python train.py --n_layer=14 --head_dim=64 --vocab_size=23529 --norm="layernorm" --parallel_block=false --init="trunc" --optimizer="soap_variant" --final_lr_fraction=0.0
Each number is 500 + 40 x the weight over its row's rms, rounded and kept within 0 to 999. Layers, rows and columns count from 0. Numbers have three digits each. The size before them is the row's rms in percent of the matrix's.

# up: layer 4 MLP up, 1280x320, rms 0.11, rows 364-401, columns 80-159
# down: layer 4 MLP down (transposed), 1280x320, rms 0.0985, rows 364-401, columns 80-159
up364 091:481518556452475468504535516444484606525399446486501491511509505515507471544485419531514516529544493463455507449546451545442494427535486520501543507514494497486430514496442525469411440491485491431492524497524480461570511575495481493539541528
down364 098:415473474483457432485446497514482497543471537498508455497451498532505542535514566561506551480397576533508498431569496482522471472477529505493460523512523541512579487539462475507509494411444490509428473515494524504495550515534569524558490445
up365 111:568534506436446448528466461532465510450545475515529531457518515541538576513526468522481496527543560647575454476470507508491510509438443544477499572495498483465567426426520498500530430512548493487488483526490494515509530516447529421496507452
down365 097:500480502548493523459479482470512486541493499501503528515514517553444585482503522531451506465427444347445521527476492538500548456488526498467519459474503456570457518533537456447451540466479462508471508541496456570470464491464480498527541474
up366 109:550494588584496541580548566474585546494504511501526488497517517462469449558432469505516450478403537515540461562515513459527568497492435469495525479550531471453454466597565494537490484469421495472478440486505482529503470495487524518501504422
down366 100:512499513448429589476481494467512497516513494530437548460563459506458489486552512498511548452524431554523489495474509529466469508564504484430406483504474499501457636499538500509538579481448420524525499532534414554523529502468519468544551516
up367 109:555497494481538511530539513556475516484502532476493446495552497469512497460498461485532473531484437509465457489477518493453491516482492468481483507488503494538571558552496477403541433563521536496452503527507499508504489481502508530512485477
down367 097:491565467510487511536538467526559518525472524516496491475454466443478472518497487565416498417427558477464566495447457525465561522482506446595481466493523518505498539499538617572516450505534459460517505493441533527501440534544475437445494530
up368 092:454533538479499561540422443528458520492517430550540447387503503451456477459486519530528504435485473513488427482502538535490474452433488436524440525534505460491438452475562520521482464507514470502462495476520524481475480449609410471408475534
down368 089:482508377559485460476537546480467437454512509494516509566505532622568519566520523489523536528498464563519542532460528461467547563492552579462536542490448504506516507476439527522539483586515520484528492490469494459532459531442540469498604515
up369 108:507524481536534503499489543503540461450512538502475533528553565548477480490503471569515513518429524433485528423538481489535512542521446554511523458546495540495503519587498556479568470498525487462482480571565482484407459567494552471479468547
down369 099:572499501460573464504471487490523572558536438481437496499493401429483494476541459477543534491586491598481438543515545510503509511458461486456507510499491458440506375510492460491452523515485528479525503463510479549539532501577460496515482462
up370 097:470497455490504455419457526500540516492534428463520501560508518511506514498466612492506451512541511533377454520534502535514462573521465531476413526539502455527409457525559491567434484456483433457420583532466543414545464508474402505505585508
down370 094:436522550504486500445443535471478492366504437495464534530544540538581471534612505487483465494464479430535463542529555504543411433471471538458507538474483516498477498472478452539524471479511491478564581520544472440563431493471488509616496528
up371 092:446508564529505557518498518476472540504508521517499498544448489538484464526470481493495481486474507482517470529484529579487598497514488467392451479547476544443493488537495422533538472593435503540580508540534492465566478492549508466477458515
down371 092:561452457517466455462503591468424511574465495515490503528516534514459496488504531557535473547510575511525459581502451464543469522483632544504546541522531483506575504512497470530501511489471439545503500484544514498467531477422502535440477485
up372 090:529494497531522586430473381592481472431528560525555524516466499505477523538556516521581509478562498508525478502462505462555502493499475527435456545520483530460575473522475514505527543537515521454479505515501548482498508502444495568527464447
down372 093:444514528482472516510483600498487523557478443502509490486504530508486482477538507508531531500542524452451448475507574502502399571523441444517526490526501502548516496485494468457473490543555552580512486484419531505507480424476500458472510512
up373 099:550500540479492475466535483549478489423552590526457519537437482518491554507522594503451482559572429453480459549471516483557530454489528505560565549577474506547502523524527533495542498532461459536449565521524425513481535515529516510562452438
down373 099:515492560534498523490528524494435488579460528485546452597572441477549507427503454540493454496544523476528529482535461543561520563469517538541523479490605487536467477485515440523439517491525544479554460485496531444482467495531574447510576509
up374 089:438474507475482490459524487495495492483514452580422529420507467444517518490472474481447475500523484486539504528532505490519554503487554524547564501541570487569409487529554520486480518517499510549513516522531547442504430451523519498458513467
down374 096:475456492551454472554481469529520488484471533516518469524492471520506526530520526471492425506376516448526495478444507515619502564503504554509493503514530484486485495519522462518484550428479510510502469470556441502475509510457493529526494510
up375 093:486509543570517502470557481517458519485504491522529513487501547573508510429529522543507492447533454477465455513471521574550517469509459526510500500474490570478468488528447522507503503525450497496547505574513489424467509449425512488435478562
down375 091:470506512472514518494489571576448484501502480489488500469506500456468511603435502516538441526474465485537543522503486459499506532482483470625579444485453476469506473464518530462475477480552463502480489509473484512485519578442489511525518471
up376 088:489454549471455491428461420480462513528557496527534514433501457500517555492348467522487464524536574480468509486466518490475476488480486537523569528542521472480497491488602462452555514490500569482461478479474569474573581458439451471543463463
down376 091:480531405503539443445443523571542477444533499456432475546496560493461514457550508514532498457513508506480513441566473429505538441529452560503518463544493471511450549559502441539494508509497503558465453543504464491474499533531561462547518488
up377 101:490413497489498466438513467467514547452481471480539426486495477500490505429658508459491580550512507488536517513501493561502471550437472495430514398517467572445514497434467558540516485557486513555521456445541485496476570525463468543496493514
down377 093:616539481437531535521481423514526542495519455531502524458512510520387479572422469536509476535520507577549486473493473538508479524507476575494570480447521489527602455512526448533475512467524449522471520528466520443490552588538552516535438484
up378 106:559565515473492505533517546519433485532498514475563506491497499535553506487428501485454397485431524416513439522554480532511565537442496541484573456490522488478558516497509460570475477453478458490504509529512466492529515544476515516508534499
down378 098:474466485496439475540504487519415468447535471566463517521493480517557563464515509451485455476483404556485440564461468406468551512452499531533423528520502580511503499515465495527471419528468415451485479479467485414500506419496533493447457530
up379 107:504494504564466497523518512516465541478539536490453538426469571516443546556559482498486446545518486533467469482513552518474515452503528572509414425489463499460437456526539438505505474544427445514500504472521501489532510493505488461451457526
down379 114:510473434483487563545508534506466552542521546516503523468479509507468517506496497445521533495514543514479436540488488464395447571460443494466441532495490469498455471553509483515551459475411472514475523513529465464480509517472556520425554524
up380 130:564543505500415538539487516455518487470476509464526565564521490504521429452512486496487479523471539494477483521436422448474473543459538578608454463544506487524480524443478499490524543510438529481516500524511458465530472584509520464448558561
down380 109:494504515505458454502481523435426495537536499420430451518447490472468487540551497514614499500442525505504503586511547456482477494537508555511486546590451491510436500483455528549580539524495503516485523486483551524472528454443510452468534525
up381 106:521478447462541541479517547482515545535493588468499493523554511507491425470466539465515452527461534460571565554523526538468456536465467484545470536525509396482498485517442409395520437487529535485406522524444473497464528483470545495560489571
down381 101:537477488469492453560473494548529547499522558554503441492559531485463499485450594398521492452507491499501476507505497526509520479480473467508508528531497547518458465506498518449440543441485492439522520450528564519466504525612377500538442515
up382 100:496453475464460481550398473544559509460523512519465469539510463439497551444483521527498485537441482559439472476564470444586516463504484523428483461545489475489507492505518502513568607497468509459437471542609415471536530536517486483520478556
down382 100:448508553531387571522506461430551567504509498492546479495490524558512533521492442569593516630491509503475490478517464507472485459546503536569461472535494538551486419434573450499461556486447531490497489570455467490527531414410508522470474462
up383 097:455503507527484411473525503435471448525462543526508511476494451579506545470487467484449545526491482486558474456483522514512516553517463513495526581534449486542470534567476494438479485516426527505551550501498516593538535534403458524481512547
down383 099:497475478540470442447504468534469465471419552505507455488567469487524492491445519509526509524514458544550462513475531534431515511525583523434416495445415479470575489459540503401528549596479437490509538433487521486509510498462552511418552525
up384 088:530440558476462498525471514490429511453454441512549480455546503432496421508466419510460484531410573491485472468490506486524560434442485494477517457505585476533536515491419478478534469509491498507487445509427520505529550467471594566449509513
down384 098:487503554559439451497478491489498522410546498579564480523482522448480505512577567433526482424483526521507457464480480495489500499481448561494480458541452532456451515550602476428499490507508539567525564437456574504518540458480496462451458489
up385 097:481526492432525508520459501503462462468518456440407387556609503535515494475431530529502526519582534498470523530533545463483469529468470544513456508484533471451465516510573452481570505442429491471475505507487406509443544458459566499522454549
down385 108:522598495452532487508488500543530600466502468517470405479543437481581495473481541512477453568491467464521494468422493480430549553514539555481524513576516435553411507469541482477526570567522465494505472551524491468502466543505476530501503506
up386 101:511473571533463555530562610542569530488466479496539564462479498485471480495487533499509427502524532542471467554488499495492473488594478540448514558606474406543497446516500411484528505487464483528524440523501530513471508559525561526528495538
down386 098:493481453524490523462461570496456488516447432507468477482536447545555433519435551514457469544495512457535494621534507490529621475493463454542541486521565502481555556504490454484446527503482513488469520497541417470551462478550538512499522630
up387 105:439457513482516485519546482529577513534546528456509425446425442571499455494398483555533525534517577551521516524447531532543546454614529479512426489492490531473485566543471525542475527461525483498565525520517521479491503489506478455484498516
down387 108:545509445441454507453574481546540557583529503558526540523440525500518472512499490513538552486535576569509483416532472499503471471499531525480541507521484437530435535462558492560535435528466506571498549544420554447512566512393512456401444461
up388 092:472412493450522536480432532480550526490522522438505483477506385498536488550503514523499503564473545472456465515498500464548527493509450472530485491510490463543480491529548411493516484477527472380546540526385485460499517620485533549514550458
down388 097:469473481499562464519507453590469539527400430455515470541471517470480471407537424553571517585531487512545542490471501539549524483495440501489534374503547576534438517432425486573511510542493511510540491493505492478476529514558432536555488515
up389 106:476483501497471464467494495434522496471515540495505484485469468459526472533613408498517541486475554491482437529568546477473516502468456506484486493453538413503562429426522566617553458527560489534444434380527460500485479438578482562494495538
down389 103:474488579459510441558489496512600490545475500486563487580463446567526515505551475500498533552441491493538476547555488476459475494490532495505449472473460462505559526538503526469449461495502497485483475463507546508474529492496503493482516521
up390 104:572458434453481539489529542455546480559491473468556514491450492474505504432517493512449494464527523480498500488478469481512500480548537528512447494519453530493449583487540539524563471482497546466504470483477456495480497568503508487521462500
down390 102:508495502530496476495420508490514527492511519546512519445558454613504524527537461511477471559451493494516530472491501502571484468477465360511492576468458493510475548546537441488498464463514435584521540536470498484454479509499519482554512507
up391 103:509501450517494464614595456493537534535534504469471479552541513499465534489557441511470539505591508494549486501455538462551462448515493503471478514498578536528489525530469453482542492526564570496471492483503593457526550454505525524565504456
down391 099:536525494462553494476490468556468537466568476581470487486468472471449423438507519508499521462546495498478520438502436477469586537515560515502461484495509486563525521525485500573477458463533425544506466519500509499516484530555498488540483555
up392 103:476648535526510528467514485429533407514489510549535523567509455524442468464470463556500477497506502534494437483587550515539455500486461494507535453504501614461496574546497511550553482438484500426517480469453531533477508503535502577461512540
down392 102:458492513538566492534500503519481525444534513552491513447488480510527432483575513518520457557490572487547519434442480439437518463442557480515547560453538443518511443532516462520511540499504563489533558522489483487455474579488438505456501531
up393 094:506492515480489513595517492520525510514510493454571518556515494496514456559467558471498548510431486473620529438494542407500560492546443512490582515508450514510521492480503516549497445438480496524463484477478496507570494504431510471454547470
down393 093:477468558404522543516453533472513519628509502552454509500529498578574402438479558551484473498410461520507474566472481464573564507515527508457521455510503499479527548524422537557594502532480509489512445477495501494560483537513528473463492417
up394 114:445494521463593492488533513496470550538504499481530529518492543567483464473490446546472500438483469554525470523447558468440495437504462472505506539550540511439509488504521518465433469536510446446435462624500468531514493530552580493475435558
down394 106:558528483542450501544422453441471492482579498460513509567511472491521511392512533507539526486485438459493470528515487482448443494469532477549602470453388521465353494423487565470473518517516531485460583501543544476417526516444502524533544500
up395 097:517531507534506507486490459489537481534517468565508527477539555529490500421564460452447495556581527494508518456496528400453517484484518514530508485504435459499465470487468509476540516504502467459450525556541483557434498548436542425485437506
down395 093:511513549487542465500530487506517529472503509529589442498492513491542571491378520410455420575526437458485513474500494565540511463493460490458503507483552498390586476482458472520546477478539524535513553516485499507530450470540509430585524475
up396 097:541531479498491529512466503505499479436469490537473502446450541525494503592453441541465497558539429556509504573537498521536444478451498493527550475441539508475447414520468505539549513506559414540455452473431471493502474505467429494536450486
down396 106:532528506511451449544515526431451552496543487548541512556518531493448468473450539524485534500500503507564468523441481509471473528468501499513536519557467467512533539486444519470477525426525467519407506558468501501479462494501508511492510550
up397 094:439455470518508484533467429554405514495456478513529479534482488560572490473501429423473562472491471540433479532505479450473537493503462496585448489526478455529484486515511469482495473497530484483480492481536524529483463416510456495534530533
down397 092:522530542487520536463461476491463489526508528470503478504502524507506461516523486508572443447488463543500476506456496550497544417520520494464580504505553588549459540581444546432499479481528484498577527482519484504431537499558524511529497468
up398 102:496527576466464459534504559507534553492463442445486467517499493446491483497490584579512423577489465543492534550546492445462523530450463521500487465464572562474506493536496535458545483494443492539514449433483514521480568465473505547543454496
down398 103:454478483493506533569452461545520544504525451507454472520491523466512484478535491471426511478523535485450493514547480525443451477422430544551493466453528481403462460465474466465424449562582514490453513550501478498533487521545542444476497528
up399 096:492549504484602490510490476520411598405439568479448530488458579459491504498493503533539501476552528450466534470500468471437420522580487522496522537465521485510490459532527478515429577455528573533469496548446509471478443471583517558523464475
down399 098:487482500532504464456591504560491492466538513463532446445495530552548499518518488497487474599488585540470524514449478485494497496555480485489509515455488517485443515559482455553544479455484458498545513441474538523552486458398446538534502528
up400 104:469541540466491552466498543480490527532498551500457484436521568553484495501564487479526531488543470504520491466514485543519482466504492481533480449395418489530424529539489524519506474524566458449558528491504511543522594524481584526515538537
down400 103:486501531518495409501515543477513483479400517536489443524503487510487475502477555485466516491511497557482557525559462583523531467435504483446444497493548521428557460419535502556527502474436576539517483489533481552521414534573502518558566434
up401 093:484501530483533472577531535460483498535468503544491485559534505535518523508554570561429457505468511484458516525457548544487488470493562495461441502458450471533452463433472513423527550451537597552444525569460493457609491517516525475476515522
down401 101:504544515521497512468483492527478482503509511478567518507493476475476520533513571521469385517525479488485534530472532513531562400518488455546525474470541530442451492439565566501491405529524473541482492507562459475471455535459503509447518530